Part of a small language model's weights: MLP 1024 squared ReLU.
Each number is 128 + 32 x the weight over the matrix's rms, rounded and kept within 0 to 255. Layers, rows and columns count from 0. Numbers have three digits each.

# layer 2 attention key, 256x256, rms 0.124, rows 214-255, columns 192-255
140149105149127106158127157147196121175120166174123121135148106100140137100113119154118117144172118122094146157131102110080095050124135129155126083122144169092114104109118083097069052147145139
172162127128142166140133144124124107132104123120111119099107155132105120106130107108087130131061124097132122100152155135137139108174129148122132197106185131149087060045187114200097123131146167
114090113185105152103172176136095111126145127093139100090153109156137126196142150188097117111096107109125092106160150114162145072081128148141140192072198149147175117090122151130149110130122117
069107181136129128090140130113081037168105138133151090168096192132183148111124133143111197076117069185131087090118109156124130166151181083084130082131092190103100130179070084170151146112180149
130154128136152174123150209129132078119144092139097089084139156109125068115143143126103139117166152081125150121144172158123124110088056158170138136134135130153103109102157132111089160116135146
075152132056178098106135119127109057061143195114092137172171203112108122069115123113184161103074121087150169116143104106125185152150150077087159067154085085108116156167178122124068059092044105
156104108099114125154099121071172185068105150082119120133108145072117136111140110087122195115144149109144158161138174139186121196080089096151130140114117137095107186131109164130169085058077113
123052121141191126146111137153173151146141084139153088118056088086110172173185169131130067164142148182159165116098114144146116055184117164162092141131107152094137168130131095099190161129135133
138119117094135131086159110103148111081132111125145151129172120125164130113151128164113180113133071094109099114187160194114156090129088143115158177095050188072155156163187098167111064104144142
071115115093114134123079139111092089098123108201117137113082150092139074113116094087163177137144132154142008075072110144059088085202120094222104073145185062083141150078117136076106111119099218
111168123123154133092115206168081161073093214107093090118088149070078079131099129128185130200135144135134158185114175144113103102068112116117127140189138137126103141133124139160132124129128095
141150120148203174198111130153130162203105189149102045132191162124071142160052107155086113091181171120112164137100160119151090083118107204059166137121035146118103136109133069131154123123147161
131150123075177086188098149161168085117104096109143113092230136101120165137082147151122116065138104123158105094145055124108104144084102089177108137169191141120072171105112123056198189140168157
137197139144068181044117086150124128137105143109116172112115106076081152131162148098207131148129154116117190102120161145139163087161109160112134129144151097144176092112140151137142135131122108
116140123073151117181149142109115071135160066136192117175138116155149113079092086148190120159140123137107139106185138134200147137096174130143161186137117121202107099064161208220092147125125150
149124136105159141100117089128107079133147066172089131115141207096174127143154156136169090090092155135121099125167135087196118136125064132097057118085163143118026161158136111149178174172148186
071090126090129151168134135157179147173131092140170145145117087089134101134091055133152049120136094123113136092115155120103135154151156176083129146088120159141099173147138125162086106179196074
073061162132130131129042088094106087094083124155129148167112118085102108106126175107203131109218052107122141172103136175119149169117166076143133104145109142149210202106108152111122146157097106
160179098141135100110177161137088161045098144123146116129157125079128100146147094124151118120164170104171192175139103092157130163123124123129147111094148156027098089189126145132114171149139083
135103183171119113145078136203105093099135129161111106128110071139197155106089100115144157177156105224139125133182130159129072186168172182172150132088120083118197098174144221079076142089108129
091085094147130121203127096131166117142102076180082103143134075091203129127163100185143153142089136114094123077172170008158195195205100146162185128093103057194157098122202138145156178149122127
119114214133128124156183136094130192147142153155106126136126104121094138148100133129116118161135131149170091099102145093159128072171125165160136153114100090147183092143113110140123131118179089
129124159165103112150090159157111106099091191099145098072117136138116104112162149179176137112162126183129071104171127119088202192124159121145126138122131132100120152070148118107167156126161165
073145146072149136089081188138159111139098167116107085136164141147170107108085100177113109188144091078160092121117064111134134057145163105153134113128146108108127135113135100142132115214165130
096198136128173066113082148111106101083110073154181116119097117079180113101147110143093117068155144097146117146154128170151104126115147116185123197151149166123156123146098138167060147147114086
123040126083170132149132135128094148124109113163118083161066152124164115171177161153096144120133102166125139137194150088126136164099114166155109119148178135094073226125146168143128140126130136
161091106168110051103148107089144141140118164086138119137135079159127109152149176099115189112136122100146111173130107162169094133068188162113127103099086105045096127102105063088100124159114064
174087149113060137130139181107167135166087131127141132174059114133117119112115151140117105204149079092125153103127139087138077125176087105119118114187116124096104093113148068227142113134147180
113168092091153052070161138091079177171096116109126170110125133104137160175046153076093138085145220166097118107088133203122148137129085142127072064225176130064107157162108127145140188157142094
057161114148100095120138123127112188099170196136088165127109094142185145141137104165128158146133148121168111151116114116138182162181129113141145151163108123129160129203162172133108155102136133
105078101135108105139123179087137151127071123101105109136185081150140150088138136081131139133096058101097109064141152090090150131094167108188174139078108102096088139122139120079151171143151109
124163088116099097157130119077091103092096131102123109162077087137068093060223098152156135167121062084107083118166103136128059151118168153080122168169173112107120083111106147127100037109084185
124094113108157118095089126088185135121116132118111078106177144088125107106126206116167125080104129103192149155127118119114154176109030159142140142099129096178158170152116146061157162182084090
125094132129195110117184134181134163087134084161144141147124064159213104112098140165178065124095122102142107094185111132186108125156126182149108147142143148166137066152151150128142094201170060
082141049143056137096098114133061179163153123182113117203125103143139125164160047128077170145120127181099112143123167161112174134132139211105124221059148138131142156162142178111134191145154131
138108097135201137130126119075135127100153174124124093123174115103101150134095118092134170161177105136090111133159190142154119072172115114114154162160123164125121071119162116104158125168184139
136111135129147067150163112101092136105105164107169142076054115119065093128149104126096115135083131120170110112115140125140146217124175149136144099117123126135143185154137170112075139071119165
065171191121130109138113092118146113114231112119142150114140157181135171161124110152082123173105093159132179121112074129174112076155116122092141138092144206136166143098080148141127160099172107
095124093062099107156142075082113167143073127145042093123137120144157152118129147128138168143144193143166142143104113162113118152066118074175104217116140128101155130141111119175153134126142071
074122145106122078114126091111147117062135156167218104169047183127088114102131166109146147115093130157162165147110159118107094132095099156091176105154185122129167131165133173124133129058036130
111153172168145102069080141119112148161186115106151158127137081105134174148173090099134099131091115072193085176093161144098147155120193148118070090090110136144142125172137122123106112155116135
154142119136108155149091181077171152085119141090112137167099120086091144128121135115099141108100153161158122147116069112122138152144082125056124153152071101091087120122162164140157143157097128